config = dict(
    n_head=2,
    d_mlp=512,
    norm_eps=1e-05,
    qk_norm=False,
    tie_embeddings=True,
    init='normal',
    init_std_up=0.0442,
    init_mimetic=0.7,
    beta1=0.95,
    warmup_steps=253,
    schedule='cos',
    final_lr_fraction=0.1,
    batch_tokens=16384,
    doc_mask=True,
    train_tokens=96790000,
)
Each number is 500 + 40 x the weight over its row's rms, rounded and kept within 0 to 999. Layers, rows and columns count from 0. Numbers have three digits each. The size before them is the row's rms in percent of the matrix's.

# layer 6 MLP up, 512x128, rms 0.123, rows 51-105, columns 0-127
098:470433464512546545505500442520433545468513435462418438480542508532460498486494523500554482524514424418467483480570495532528470419472544520558542455566513486539529505500616467518445446530440534440548468531548536485473578500507496516569551463504565436491520434486557497531555528481521532453501515538496524513503503485464439463512457513505508517490534481425551438491462474506524518523455
097:476451459442548523502526501541465527490460497439483469507463485448536488516461510555525503511542550483453524587491506509452519414503510430523585509555425531546577555512606500475511498527411533541530442488479544523495474511484478504544556539480507556465560467512522498420502478449469458428476468483527438500509492525450504457467456524534515536479591517391485542531474467478494499453483
109:522481440545505500463542388427516395504446430505495513509506510531545451443501505443524382504548488475513475453508458459475498441474510515566517547521491509571549470446494515503512543466458565476503522520478565475497406482508488493548528547493504501455457466505532403476493533505541524533469464524494529531476521538485517469573484402555505525469528543484546493530561520468489560512447
096:500520541538519481563502388481492476516529442433476463497525525575495469488467521475476497516446475410456510498529505478505476481525498512497526570559476488531520441498559458541446476465476488499495519582494516527459473474486554521473494493497435452528464431550546503544577563495531535510514530504488490528526467456469455510499558511441453380497541446573517588518424483429541547521446
107:492543444559528475434564455449487454562506535539522503463497466552447456517447467504492465518494465527489571482519520492442516484508483517484477488512569544486495509528446530541553458561468440560440567440472518523570526499458515505566544498464427491571514572499469420522420417497552504477543494440537530540534487481480478541511467437535452473494487579509485482511467588558475532486492
081:520499465416571513500543528516508500474488470524487569520393491550401531561555490505488511548530438465501589477540507485458473512498408528527488500445405481529486471454492519498453493534507503513499483577536478443499478517512542602486533523526460513539433556443550522525480533471488552525448504520474588510474502458446510472544439571460573493492501527491490479486502517469456461458546
098:499532533515577467461523498619489507539516495478490499496460521463452498493525497518458519546526510554429608466533496528527449545489534520488517591485470445518530454489580502409509457484520493578523402582525484491474527491462508501481458514498534478474480513530515488492507443458489466528554459460471453506502558427442494456585547521454477483540567481499515588553517481483500451536444
101:516537392490533530419516533540503522493504515519416522518523500444473439497406508479477512567454482513484552471518567473447461426569499488548519484498531466529493532517496489524506425468527455472558509545500514498597544543514493559567532497479529556502485527558510467549490439454525529478484512470490493533518477518474513478499457459474516553446550495396501514419524493570448394499526
104:491489474472529471533455487494534459550482507496471485463542579504489478459418539486447502465537555477521549483501497535503504525522563470492517538479487551521484462531640588434480519524464547487475466541517548491500445442489464455492459512409507491563468558457521518444520458451508458477617518523486512508544571558486452494552481487534440429460496564431485538489526497454456470472477
106:493481475510512506545504513542435466467501478512471468418563487506491538454511500485529443487562477445494495477478487516515556492557484486489485480501543485490509467474566481480436508498531500491401559571453526450537574541596482423536439557502524406515516462580476499408471469490465509479553452452529450519551500475495455488486564497536512518447508441534543464505516591583529450531521
092:564403482489509526517558552512470425483521473486559511468534496480578490522453457566550496501453518472433483504464533524517485434481472499502558542556476512553509537449594610509525531504479572483512502480486530479478466499518507420501537486491486512509482458548592472466518530503475486473472532480483502443510428510508525491486544503449419458479517591487463491469467450423569532419461
101:485468527460495475469508538493503566488516542508482548452475448514520495523474517462557497500542480449522550543539492520491585525562515487483474463402530565484507557482538526510554462586559533545394542523458503463526505546500491441530496541397545493456478464522493424451451513424441497482478482464590581473488486521484452494512504464511457526466426500561523522504470576488435510482516
094:500503485491519502536496487458394523497478443500504440544470528549536534456536467521509399421504476474500496503472512414531525491444488519578491532491532534559500449475526549548479520424432537537519557548451547407509413517522493499489470596437463453469518498477519472459474550490519496435463565539499537552466519512501460502501550483543499509448527432497450478528565532487549506433475
115:498488542531533545547580478478450430513507491484453558463547458549430497520440526541519494598533523498435496469468471549479518480484447437484491562437484486520571549492577533468442464496549534536405513447487540495463454474490564490534506490524470449427422532551503463475552450496459498448504527491552492559530490410489481542490465486495504499456489477542523517530513539461562522473431
108:485473484516534542470592498488513461576501531532489570474475528489455520472400509496445526517523487514468503453474487457474523471555474589446443502468445522494528547520499468533465435436545573585468477434531528567525498470492470493592487472496439482534464473524527457471528501528463550499531494438587509476517497451494481587552525455581514553478472479552544453469453549486485525457493
106:467443459430513451536575520428485455499506458536518494448500552464400540477444484400483520599463510494523483446494485514544502536540479478485435500416517463515515553431517559521443459508519451520533559486501541509620530498518539442546516522481506481431509510507531535520456489480537543454496469443478513506488546427469476488514500491505556491473493544562555472540490566486542475551507
082:514439502521543491467515565551515471543493489497520650513530495516520453455552427452562523512522503504500539544523426510495563518537473496485459488410497539456437483461380526458520523531507498545432597509517502551492451527458499545518524485542484533450512523462462500481406480476510459499462541486509535480474447491474546465565548465456524456451474529513536524512565529501461519503553
101:531503487527506511499516452520477465550471495472435472470555501582471501499500518524533488508495440474450495450569483476472524543573505537509515570551470518460555483489546522447456482452424539568466474504462498538448479522461476499577528537493497469450506537510589404545453383475571454566510509522532497512477490509497480452526516488520571533434541443545523592481488466503426531509450
114:534494475482529483511471533523542461556488506512517550378553533485560477514438441498454506499520502523474575460574489478532555457472524437482539508484435553473506526498567454404531485453488542554497413490479520493552464496492457506518467550486487518505520478500513487496525482392438508466534474437537514466514514416428515487468551517561534485536508475409524568541530570501458528493457
099:511441487496528503496520541503438548490491481430524430456521571511522500455455459574570443553567479424521530421496520467479543523539527541500529521510546519513511526506570521465542449442524519496498518481472471498535547574443469401552480493453489459491548480542497512508429501516508489492500501524540490451540532525500472476485436492550508520442508605413494448580455509590466467481528
110:533515503525567476542504496541502459509467413444531548464500503510491463460499526412467521482474428487482571474549480491559498487540522484491434542464458529485537435451584524415555530491442489543498496524513489494486490474511475504535458508435460557489533468477477421519507508448523520495480521485531471528596595456458501502530527467515540489472541449366600527524473517502532446514533
092:462507420531502486448516405471503451494504447550517492499526507513433545437451486434449443475498567514512505438467554504590541476536495528508480461557556461507505503504444515570534456496486522508483544545466566540571495488501459507505478505505417514481522423509472486511457509529556593481514447460512533538474488378479497526509562418535461538511535517454537527466529494536431532497501
083:536499528482539492516485432503511435529446476499494561491559506497438465589511505415556504451487446487431480556576501457523506449578502484567472460507484547490471465531460527511561522508509515481457503517532492489528462481495533525543456446527445459520416512562503487500497561473457494551510475525500559513531469460482481430531553471540620450521538496447545563473466426512491549524417
111:531452449485515541473496463461517438532474503582427558436492492513529595521486479453515469544481585487464454486531500497493557572492440515542476464498444501442500525502427545515500428546556541485455520514461494530577494441514462507457490499510505437507489541510488474468498498505524511579500481526574524610500509552483515500565550503500464539470470454513478542426553555570462498510416
101:501512536492553502485528499483508461518490503537485508520434530485465420519490558429496531566508486518450519502504471490398525490545477441534557487444489516520635472518552518472442454559465522557477445526495535534485517527499507555483549477502504521477465530505492515506517469413396488472424410554548525541535477473464468514493507472486548439468505447464585562520547523505428464453469
101:521513456488516493543541521403430460485484449489488545513491528549472499473515441418495535461510584480457514498450498428402533518499446462538555612519468521583529516443488515465511536502502522484491470514466559499501401498489533523556540539482496529504542516501502480489486452477506475531513484431498462564510588471495519528531421498482470451498629506463548497455515515536533531457479
097:569454489452509479516486477446490467480467505530489554428527498549491519481494448472506505502510515460393478490541477494518569528584437530468419483452474499483449516448460535564480550484572549497462498515472519447512496486556486494508471522511447454490434498628586495429512511488551468570519476509486575508504472479490501458547591491483491487554538503572513538534506485516459565534436
102:468430502578546541452523502550457500516524492566561552488482505488527550452476499527473526524509571485372548462474524453424477479493492505521580506486495475502538572513527481466495468493435483509533444521487537576469534535492445513556495493547469500454586500466484518519433392534473449478490485466568482441514506446469493562536462443518540478441516457489543491426531511486502452465492
097:457536504535526498439532469524417476543472460530460464490482440536482524511522515463480538471524539459465485527565579565510549488476501542483441491458512581521493504518463518449525451539433458511423505550506500498462544542490494558515496520462486479501550522410525441430513490491522457502511490568496450533547613476471426513577523517528508475414550445511521484520581426492493547447490
103:520498437489519491589487460478450528468512506458471543398474506490415483408483484509549552532490499430463499520496498487484489540510504526483575512412489500546512556464603500493440494554510521444474490486500502510558504549515472473599477510468461505484542511519544444477470450509486555483557542466540503482497557522497444512497472516523556422453502526450467428482509538511429426426558
116:516444481446517513442462488532391565472533495502542450505505474479554526403492522529546456561470531492499482541454521493519494523524459466552473454504547494557508505519548433493539485487534575476459551514461528432511554572543457492531508506500507469454497469494488503516523530499467479390490483511534523428489503402442457540522480458555565493465548524498560527431588493531450453470544
095:541507476505520491492540539448483485509516502524485509531610548470444546415526495587457504538502479517500593452468549511547502482581487493518552493436490496591493458484469548507453541512459511474503485608543563519482459544465440511501496515485470519501507538452557508474451422476450448459510494504463501481586521530466505504503489482444447464476466478430472529463515505485478425384490
103:486540510555530482567502487480501485513467473502425476513449521574456463547531528466503532459532441492507504455528594523495527493534517488510500581492507498517522455502533540531501509506430439529524580583527504474466496511472501478525524486477528519519557463423489433520494472489440557387510515503501518473504573520470448430490578465505426405428482499497528447529571511577434456506525
086:493441535494491487565533553453548512548428543458442478499519515556476522495452504499571442476544520526468550483546565475436486518523500443468493526559457461505549541521531554490469486556475534522575485515449497532480503437543524545516436585469460480486541491495519519419484446559505504526470480457536472606467513499506488497487444481474468527429493481404485546509420506590524491546457
104:476490450569515518477529492509522523495513486532533506499492462465449525413467530517452479580439547514498544483572509540522556497570438469536512456433471524501501462526510464487544398482501546576484565508475489550490597538525445534504547475508549554513432469484533508470462445461539534530426529506558535477564454459474492464574533473472493553461541479475501501466560507437454439503561
102:494463472521503477444492549538486441506457498485408544506430578592501463466450500518580489471549468469505520408505485500483466507476470463503549454434452528540482508539469464429485504467580517564510494493516530469584578521560530478513515526482515425486488516488467568461538470491485531381465473473549508485521489466501457490493442494552440495438543540539495440515532516557448482510512
099:534498493504498515475514475493505516533512474545533557490530465580494466466472409492500454546482474494452582493541500464486631479553450497486488542493467510430479480519416488470478490399531463548473471517486536428519414546468534477485522520512545424448506524558497512533474479475550424564462511497480608485535454501471514555511552499489461530452482454563579546490513542489465517511510
102:516493446509477511524526527544472422497483508456456465439481491504462476421485432506546449451526481451497565453498446492536467568459493503533550528495467495528509522495530584435492467510535542531436474458432516447581500522538466414553437501502492507554551520551468487436551498478527557456550462513566431537529512529523467517524472470539497484485543539493446486539487580582572471445501
088:475518382489528472407443556478472500501528509510505453520452534449469442458526546512499440535566518501531519484463543542506495421508500473525503515551626496557449501544483464553485430500542479517490473529469559455560475569519488547487518568440478454500445563540487498492466550500531532477521476424518572540455486428479456505510505481511541524534555519462528485462546495563481534549498
117:540491485516516473494524505539495457514478460437549550452534553510451452473504409525497437521483524446521524438490460445424489493450484472490476500564527537522516482468572419465499462470543493568443524547434511516534466504486482463508473543473487536582495430634487551524463466412450440520529530526532470504550550500471496455514511531506535472526510535499512614494483545538474514528541
098:484521463509538592533485374485497536500465472465507450480480579521486480442480571471538493509467533494463487479513547512504507447519537472513506524551524536533559501535568490556480471509430577483502493508486494501483550449477517537556518429453540422577417389489560493527552478505520539458531443539522494505501606492463447525531495519553440480518505539482501491519492482447485444476452
116:484444414525541486495542488471509503531498509463516492502479501551448469438420491513519428584491481459533560458532498467392550470502482486464572527531464456495562548556517517461458453433435449601551543488504555465531508514503455445523460563464520483548502460555498493540431498536489507466487546444523480493484547468499473451522571504532486473492510489499563506444408552520522458513519
101:511540488583553496444487518476519492567538435517494557497492465507438448424484522444473443523468491511539501486607499533480517493574519503522517453485533527515507475495520479528457428490505501524455530499514497488502559518498395487479497568487520504455478571544437415524462538468487598526485485488506522491467515485453492491566571491444537544509467435527562542487491619507470415495468
085:532510515460527497563516483405486555471496390559444541493436428521469551511528449524468563491564510468535452517502524478489587541526406517511483540491430530520487450415558540489493514533477565487431561484525493542490472498508516511492546528489515514489465441511568509486413491476421495494458522567528534555550497527495505514558476406479479541467524496502541517503452501471474552488525
099:482470480429504449546498553473455516497483498571445558371566556479503484495479475517506408494524447494467459530479499479544572503516489493526531534463538577502510485463492488484533472507540461509481584518455498515576526568552494416540448516448487497470524469513470515482439509506505545449481524468601505488529514549502514481456494481512542468466495568447538538554512574574409513500526
085:507501483445584499525535411510446492514460495473511530432498506568450517430441555412525515476510495423392495497568612524449518451517499478491498519481476519512514482500513481531492469474479466557447550523468538537536499527501448540525536521476553460496479446458572490477488507525485560457482483496573501470488493459433467472522503483532547430525619482532512541445537491489513513428491
103:547510541488505565476566494497417497462520473518520554517543535535513489425498469464538528538535468529417462558452507510475517502534428385557508536466504557531563523529468493460488547462557532532482540505519524481482449553477472550495493486468500402426468526477527521491519422430481483433510494521535527515442468446484484524497461472533496485475525408589527521520534559522497424449518
104:513462448447508478474498429397456494538503481476496467464511495496504521466529437472463496522498500439473520419563454456519532483518462521479495593495485564507496500454520559549571459445488513458545513551442501523538488523509548547499481572434482417536519479519638505507449477507494501478518512433467544562495493519466531482497502497488476480539590514472489529510430564594490508443537
092:491528374464495519476529485551465543517466407482463461493446548503509414499491518495492539510515457494513510492477533472510543460546531474535536481522509529580587510513578488530436509467497484508521454517478519451539440533523439525521461496447463574489428437514500474539499462446460528431467470520499515431572583441474495515466466458600496544488534420480508499525534536505546544496488
102:543463451518511494544490505506485498472494504455443489446396567468502433496482440515550433532482460482514532465548530488498517489484523488469581574550504512531491533433545501477454488456520479523498498480488541460611514529505510446482486591458453469534455479575493528518486471518473502490421533490577485457491506538483538464504509501455511441527573562511464457556552522618483558433478
087:503517493539497510510523493455430506476478465491465472489476535565483478500501562574579559505605457417459469548426529533439523425506471475523569450570509529559529562533527461529383528487487510453477517448472540439459516504538495474511509463469479519526550507515548449486540517526491513493523473510501497532554532531516491521468447464523389452526503481514501405468511477506551571546504
079:503460571554513461460506472464447389552465508473509523499503506559581564495495519418520485494563464464397490490464468510488511547488501497516477556551517569475490469528499444549534526481502497513473502449459505550487549471547480481543520458476569423486565440459444518439526515521552508496512459436483442525514515492516398512585547453507443493508499529550519489525416455479528463521491
093:472522472443518457502537470486455503531498458550491466474527536523518480410503464487536460522481541466527552483504569519464515434514555359539617506509550503558535496432557539479492484546507413505462569567509527462542472515465497490482458526452458533522547458474570524510477491487458503490545476543506488519519453475431501460503500520492493411506584509440507509477523541539440549458451
092:534437447454512577503518502527557523564522508509479495455459495487530449510483440509564524566425497422469562492457536417531572502546482470514474480467467479481555563482516432530482474493509491530505509490410495552562436524490536487593499516467496507474499484521455490520541508403502499455516517478543617494480531494472439535490488515504549483440448461474453513502482602480466504466445
090:516413467424506507527549521499524523511510503568484517456517508467534553482453484483472523572442608526466500543507538450563511509524477466523496497446473520543492540499572498474405426543430473477542539575436518495558473485554487533483517508534495553482507457540546477473481517473509500489471508482587507427446465522483533504441458462464535465539513479508389565444550530498512531426491
# layer 6 MLP down (transposed), 512x128, rms 0.104, rows 51-104, columns 0-127
104:511501437527501520477499561498573531552494568482484522441598580469520434461515517513479492480514558511574468491434459484538465557523515515466400547522485474437536519487466491483526467576476452507470489575448574470530465518481487497481559485534471507480563526549475564428507480519555579528572442480537503578413448478502459484477473509466478497492523483451499508489475461454454470522489
092:510483472549534481471548461510511485451455549503501427438519506438573530534474467489459532465414444543472499449448519559528517470474531584502516486488492513529493530503536440504496470564566511534442489510541444493512550495444479427578470417511403530507540467483439586539489563516525548458557561474565444474516495473518469551480484502501429538468546555522488504522527470536518526493453
119:484501488423508441513500478482517515418511516547556502415580471515507515569489551548530508470509468453472525526500506500537489498516515438491522500504532510477424547508422440553491504482499469444496447444514467498546528499518518463575507489507484443508521517444449477497527550568527559517493502420507520519491497443485563492417429548562447533466553511506441396576538489490569577470469
099:514478537559478516477492521578557504512492564514515493472435484510463466436469470583485503590440553507464518429472533537452398584532503499459493507584536499412478502522428531463563523407472447548515490535477521518489478535501442459533480555484480526503507516527497461494459468520464462545556486495554564485475469527469545467568501469534514537478508397506551517443488487502527468500526
104:479571486447494541503417536462477504402458552518503484499563440538539484517506402529553544488516590497500499574474444453509500510540479574553490543467489486477515522531535463425484505517539542495466512544455489476413536483493439508476482528449471407455503457458487550494524556540512496559532519427484540524477477483528398504534524539507550543510547531533475551497523472469519436469491
091:521503432549547478512471433462510440451490383534535452526500513526561547538495449522505554466565491477510442494458543497513547452513529525538453460557529536508482502440442444493466477506543456538515554445539534465526561437467557533526500532581474501489511488506423457537475520502533506444464569526553489475515437463570505535470433437515493476480519556564493434511533475516555454515472
108:479528513560445430550496576500491520489500445535520460570567508473578573441464496533502487424561460523463560503427458503509540525584472492500483451473507519520479460478494499468532547463505558423543495504460529508509441516543503505430522492453461489550471527434508522504521558489540450426487470533491496455505473591507503502482562489462550487575516583541508477394511478496493500452515
101:507514580501521474453511501504544517475527537477483503544539489473539424485458497555530525445543533445530470573566443446562539518555542533480436559550482529514535469556432449538487540481513511428449477554553507455433534486512519520510547514483433417511466540446466497465528543514525429518446455509531454476512475496503458552535495414438523506490439550448472444470497503510586517545505
106:453514591462513477463487492486486543540473452437477464534586413533449532578528545507485472413500527432497487531527447500508547476517463440507471570529504499502453533472530547567554497530465487498444433526473491458519502500532456499497587490447514518458434513458477456494519493514555520441488561547477566471462448556556515474523480495505514520535459576473507517444538554516525417555538
099:486522506538481473471490468453463453437556553566506538532473447524555432526429519437503471533451527456502538522442514491515508463552490536541461514542510503521446489537522533451479492449442481469557490409463471529495481529599504555550578458530428524485505560418461474496626527487472470503563539529496456521543479525501500504546432452507436480482515518525467504499433456464502504538525
093:477542477545514559521512501506490541592492438502505502492486478447512524454531536538546513516491465535572465517517461512494471515455525448513394447466520462504575468580488477469480461543477441533480501590493498550501467500457454519533443445451471502514498497473455565578455459423495518521499519483534542501539552455486485457537514498544481480464427457440421517569507485590452547520583
104:519451556424535462469511460561478559494509528521533589501535488436501451518494480539486495541539487425527471516494470450535439465506537494515502509451524521404445499491529559512565507443516434485530469532493530508468446449504495555525515452565494585512450410431448491539513550535523440538470465555504475541479501548456455459532505556481462478526527497440581436541505534443554492487519
073:514544525503537430579501477608574502458516523536509573489457435479535502550439444545452549432536546472449493508432579532545523515472463489465545547524469462469513534510540519481449522478514497508444467530501492545495503527456529571482529454492410516490490469491528524529457526515456466509535482488550520461473540476505541491484456567437502425445549408540536415475511512494480476532449
106:483501514503514535501507508554445403406503535501488536485473622508438490526505464481477559488542524541491517456520564504552518496480499484434498449450453538497538475585534450451449549520500523461498503505508590564467490505499478531472502540440550486565451470569567541572460503484553519484470466487507457511504417499520432500511436447517503445543430489534503480491484495588528541472510
118:449502478518575475376506544493529432511502515516498450536463507569474526510595510451507478532496486532428538472579511526468597404445455521483436423511463528522485497474532540546487491495503488480529493431496550458522558533465479503501534514490523542463531502411473571527526486520484467472480529481428534518509550552538434492525520535474528489527451535494515536532489534423473533489417
103:479533516566529577474462477435475512503491491510506564533520458425507423465548454517544455486475535465581498459453493522490452463462452484483501602431440497464521494522602466446537530518609526490535518481472527543505505473490498494506493453528514625483500445481543518457503535503462448593514486515521469533477495498528484478541474542390521556512503540455472454499519483502472473506539
075:477539483478407524493541541440465481501509555430508473525478503478431516515461583501523499517500466488584459432467571536503499591495506487474541441547482471546485453517498535481516498475499529543609472478532536484502492491558465540463506476459488467558509453463493363522536526549540578492518466537438501501417506540469491514496430522543487542512528581498528465499475455456555480527481
100:528525521502509487486537492511548484554503490495517517494436487526515556450549519476532514489435508578548432470478503464571404522473527518482566546533480534426476498483503469490507490514467578513417484552539444593434508525563487448416484520583419500527443537515613542550494494444492515518555502442490500495546505444528502529478482513445506479480519514543485506518496408471522520434498
131:471543490506531538590543510462555485496455456404478475538566502523474481494502582467443513525453477485476550535610495458451529458503488521519463497525550516574561509478568479489456473507469515519541526554455516500449497522481530495473484534424462464520518406525571532429533476512514534474528469500516485494508473456493521497445476516478524539499509357463550463555478569483483453561488
096:470480527491537440552417459565569563494483456537473534501464578470476529492500532516425518529492474519479490500576543462453494550536461411498458459504456520522484478499500439464542482582481469449489438552459429483473483500497521526470538526482487532552452572550463465465504545576520480550523472601426533514489525488449519444481533494499516466532580473522520526471532475430528540558523
117:506514476550521547530517478489516485448478427479425563540417503501480423523575508441542509519450531479492485482477505526468489473571539457518576435512519457524553488487469511554493513565427490506502440517567439426542457518492548563508460464501456446567484448603471520521473464531459518509507518564518528522540482452519541445543543525485465505465512557462558444505510514548506412510510
092:522527478544483557489509504546496502545508511511518476508502488510548475601490499561556504428556488477537488521435409506470511442495494528502537500500459493513451531409480484554490552576478463462505487543486537520479465458508467476543500488486422551523454515437510571494507442462531423489565543559475417472519525472466542489524433482456466458428590565475435453485530506449533487548561
086:502497503547543574467492520555490524459481482570518507468501441540511490458462519568438576543479584491528558441531557487508512492491551387494503553534486414451486467476502531462534456564529516533555505502502385549458477504471498561541555512536502449495518512458497499462463430600506458490507496490554507516506539488472465482524420523419466524478473570512492493515461446486445503503514
123:502513545528514506543490436538530507509530473472496530524505484513518558516463458559400509463511487450539466434486553463549501540509502477490516493544509499497532462458502433492515489501532437548593510487548534546488448491503461525482540449465492549480500488512549554482485486462454479578402466610513511428535558453515586501515531463445489464522447507472513445459484474473391540593542
096:473580509520488538468487473479474460520460579541542442517552469459513515475438500483556504504559460496527535565506462466484464539474524534443530547439540475438452449517517507462528464503460407482449497488565549542559471458533490490547526513487460433530481484481522432561429569483547468529508526590496376489495439488554485539488469494546512512506482504443488481551516511458493576518549
097:526458490530476488539454543446480403530521493546485553509557498475513517530550506532446482496481523544551422548484514512524543506486525592543474528455455400540554498505404474510508435555534450481493519488510532540487469506512467464590492514482499475559438460505524414452536501463545452508453411537496502556516519546536575549450509517494493519498520529394500448519475464501485551461492
098:465513525517480521513524485515522534593517587444498525516549464396564521505488558532447518516518565476549488506516475481537476543376555441519563495494513492504509483493474462482541434544474458564583483557529477494479453535453471526483505532464500501520533476454514518426447520510420487544471493553572410500512442537480462515516521523458440516464464519484476458478451480535526422449526
114:527559457529493493555533517561477494442530465483514447493562536570529519517519498464461437496430508471511480516528495558506486525421476498465502430432527536460571465452549590440516529482536526536508492490495476463548530500528531489479525461519538536531468509503456527534428483458526461482515514480515441528487393538515442500440582479510437472487446561588545473410531464503544515559457
099:534506476540506541540483449499527464508525439467518463503468610505500522488451491593482477569498491590425519452490552519514464457611535582489476464473544490433498536493500401421421508497458557518460455478552474528517534489516486460526513499492448421534510506540475539516511508458493493590501454469502476524462426450492550541512472489444507425548499479546540514486526502501523494487524
108:468545568537492475457440518559520510478510478417380535497522485471467638549442504518512475414553495538533520551517523466495452550503529472550510516507584463492467490520503484548507490468499562533492556455471522486515421535499490436457504449477489523512494500547557465459417542495520481531489464547467459472440497474568533505434489496482436485476476462477497515559474556524556475507556
103:565529472473553395507508528462472520522502457443509511514583500501431469482521567456469461522393443497498469538521569484525471463538535484442462517532544482519463529488568488473555467483508488525515478463524533550420549541524560518516490527445535460502440457521536552497472488493544547486472498468486467488499543456528526488602404542491418532445500465560489511442523483554533524443524
087:414545530486567466503491481485530486451481480528501519518570435500496517511557439532470418483510511484548474494491485436508510502482547520500528585523503528433414447471472518582572535475494513474473507532580537477507586434535535551502448503490488476527489501584446532545492499474582476538465465503507476477411505482473585557482481483501537523481504547540502469470479494491465407590466
100:485559470485483516463510498487546472564462538480550475486475520405539450522518474509544520506507492438444521530527471506571520489543474540502508491553467448528470458458566462476490487436456496494475568525502560458433587505517543524542545512476455530500581498468488515558511444489459545543565491467560432491419468489512522438415578528514428457534504490547546473495521450508526417562487
089:547487493509548499453518481549485480487519539493544489419408479488505434516545465507440481550473530558563453549523445499465574542539531464516478500475504492493505492478476480566492575476476446541436442485603561554517393541505543500491561517492505522456509466453539423476451476479462515512528513488521503407554476531464508502577521499465509562510447486581481427538495477481491532453510
093:456513560458512536573513475443502496503546498497496456518486490463494476519488587442452512537570556484511450544451495529520461490540565462538526439525443573507473454520554506574533506542502483509506508418541499502422487480519482484523569533501453517514470532467520504392509504505408486448500505510550419538419529498478512474482443501489503478433508496485575443521462513543597515467575
086:563568429503527515505434477458430490515504503523564490534467402533497451477536559489546454563493503492520466581526462490525530471523523464420475501466495513503472516530538551490469541418484499467501448585513474431511506466561467537544488454487478507456503489533513483517531523523488461482595451526434532452495531565477512494500552442520545454458542486489600476472480442469551473585455
099:509536499528494523508483503595474527563479594435524482487448498499494456438555530490571465551478445519542498443512572480398457556495513499518506497539485501510472468567479470488472488461432509483529517521542510557522441499498522402453536539507494541407487524484535462513398485505437531477601557500460450526566563493466494532466502534537488553446490456520439506484505487475527464484498
098:493493509567500440506446516473448472571519497552486466580510462490514461461492579562448577554510510488411447469491559498442474446533504544461483476521470487523485487512516462479539499454567427472522574525554572499473472516572539554471563472483539461464449471464507496493499466480507440484517485575498480425513490477525566521505514489459517464598480511458584551508492447494458558465488
080:507517541426533498563510420439556478496515493558511415521514521502500565463464413529493508520466480466475545510469509489458476425477456548487510506497453467525587544502463485485487592598433439483511469493469466497528530443476505469553521446534456515517525467541543491498542485485473500555544489512464552527528616551515543497495521509429489559519511469553465426463532446574489511493474
119:520531518458509564473541556559524480478489527570529490496536559542492455559506526419497517519507526468487505488488531457463470520434500478461517487465502524525470519514543492489476491482481515527545490525463504444571522480472519472563529582528498469539394491572418407438500563536490496437543487431494420549485534417487517481384483494465541534537483438566570504527495536521519490454494
100:551440411484518515456559497388556554459501454463498542514479543443498495489458504481482557484497464485503506506454530478479468543483454515437466487498430472498478515479513433524558510486536563534525491491447541510505444493483553552496427553546523588522589560508474490530512512535489601491480507591479466507473512515492524472526495539489549545543450509449447494504507519441420415510554
115:484483470532535474494493473463439473462496548467541468477476661449507517460478517456506535581480440509534542506448468488526492500454486500478485506448525474532496509562505487484492577463516469516531488500459564487553518497492543515513599512504510497561468492510522447537495526466474496605485487536552462547476576485449470453494497504497459490458347518542483413487493513556521553536499
099:472504496450524483473465498422517491486495466515521486568549537444514561457493526502525545503484428463486509571532522489526544469458480503518472470450414482485524508515484579498549481537423500518594507530504569463412461462417503521497417521383558539519538494503462481525523473459490473463494564538502530511576460524557441566494467483496485529506519451501505520511563555528556462433544
083:488523440547511536411505417544477503589524498555562448490542511442457541524425542498523468461392519533471492546504500466492505482452528516434489493474585491499425526480479531499467528501559493519490514530494537491515528509510545502471440547533441571498498512562527444444524452564478503476478521553512560482495529524558496470472547475483457455422528447512472485530513417500556407533509
099:492550522473564562460459565458535471445486503544492493570534448455519484521543492508554440554419534497446488532525542503534502442559455499533410528531545462452474446448481532493439529518480503494491508481483456490495565514511532465526502493501469565397441515453510485453561536566460441547533489538490439549434519578518541497580487450475503476469570498528479519484499477445524528440512
072:439519520483486478573469535447517486533593482472594526529500509514483475487499474510556486558488570428501551444485516479472552526576436540441548515435589518506527539522460503476465527542502493458484505596555461484501495438547457444452487492448544526479493475469495538504482420471513529408490473477465450497531493508516577456443554493552492540527482502394493511536520544504477518491460
101:524435503530532585565524501529471500428525489488468497451568452515464530538534545514462502520495471425596469541493537564529537538486535483491461464515507533470519444501446552464518522476488537498484521446444462489455572522475489470525488461542538532548461485499616438588485522427520515412476444536448508455452474503440505463531452445511517544464476506525454483519478526575551544521495
094:499519467502485525489447438480505505425501527490500554511517515461457457507434460508571506505417498520518556413509499534518506498521525502439496478551472490489580541504470485500503466583433489480511557575557479510494536501524441506526464586504584504431451439550512507519553582395475486546541516478467541469432565478539521542542477499472475514470452401534453540462503497491492519507449
087:525522480501451575478474530523493440462507494422454566522520505509485542493537525422439445475459527503571504470486494474524537517446572532544457541520562512459539510534450430496443494426430597479545447530487483547485447526499541490440550522483577482492471449424558500478488505485513499493491462483523504527511517528586468507432544539485479597498465460496496443528538537536544499553445
098:488552389534538512555471508521400457431509490520502440559459496529488497530568524469513532500504526491439478490612600502507546439533560450512451461502544519450487484566508566492548509513536463452515517560511488529471520487524487521490495474502536450485495402461441438490569466552503461519500500518532449513488416547476503490480470522510499445543526578556479460528514465459478505516463
089:502522489538571501541476473511503502520466423515506502554472403470448510461530435557466532576495564553551472469544414489485489575477498544462499510499436515566466450458546458478587513500503510535495504526501455551442456470503529522462538388492490499532494518508485489537417489459474480476482554542476506461517451577450529488571528520457521488500525525501555556552485539481476427465570
091:463535501536648475552466415509520506527492479556505434459458469515470498496524471473501463464494497537552503549532444477551513450481493499498439461578486496433541512412453490433476505560546527504474451589474532531567547413468511525452439434558497499556476526485505504539500517514521542457534516545525492470557504456491514510453497455478536492507507505485427454478534533538510572477547
088:533492527490492465497461521491500540509489552541454467472564470509496523512594451405488508471521498470499415567540391495483473529509504551533469576491543416490532555490405537512559527477487497485471552483523514521572482421470545465506537462495493486441482454533435457565545515533484506528430502483608515497525486506542491516508521460491509483523440507568452463519555529499459426536528
098:470527515514503471501515494548462490478457439522575528501613515502515473527505560532467468446557552517484512518449502567477465416476471476493508508509550479461504489508396560544473526558538459432449464512464390553506530492493496419563443478531434517482499509517548484552531468586526434452511487538527493500517526538534491457494504470505506483560610523488522490522464454436490562515507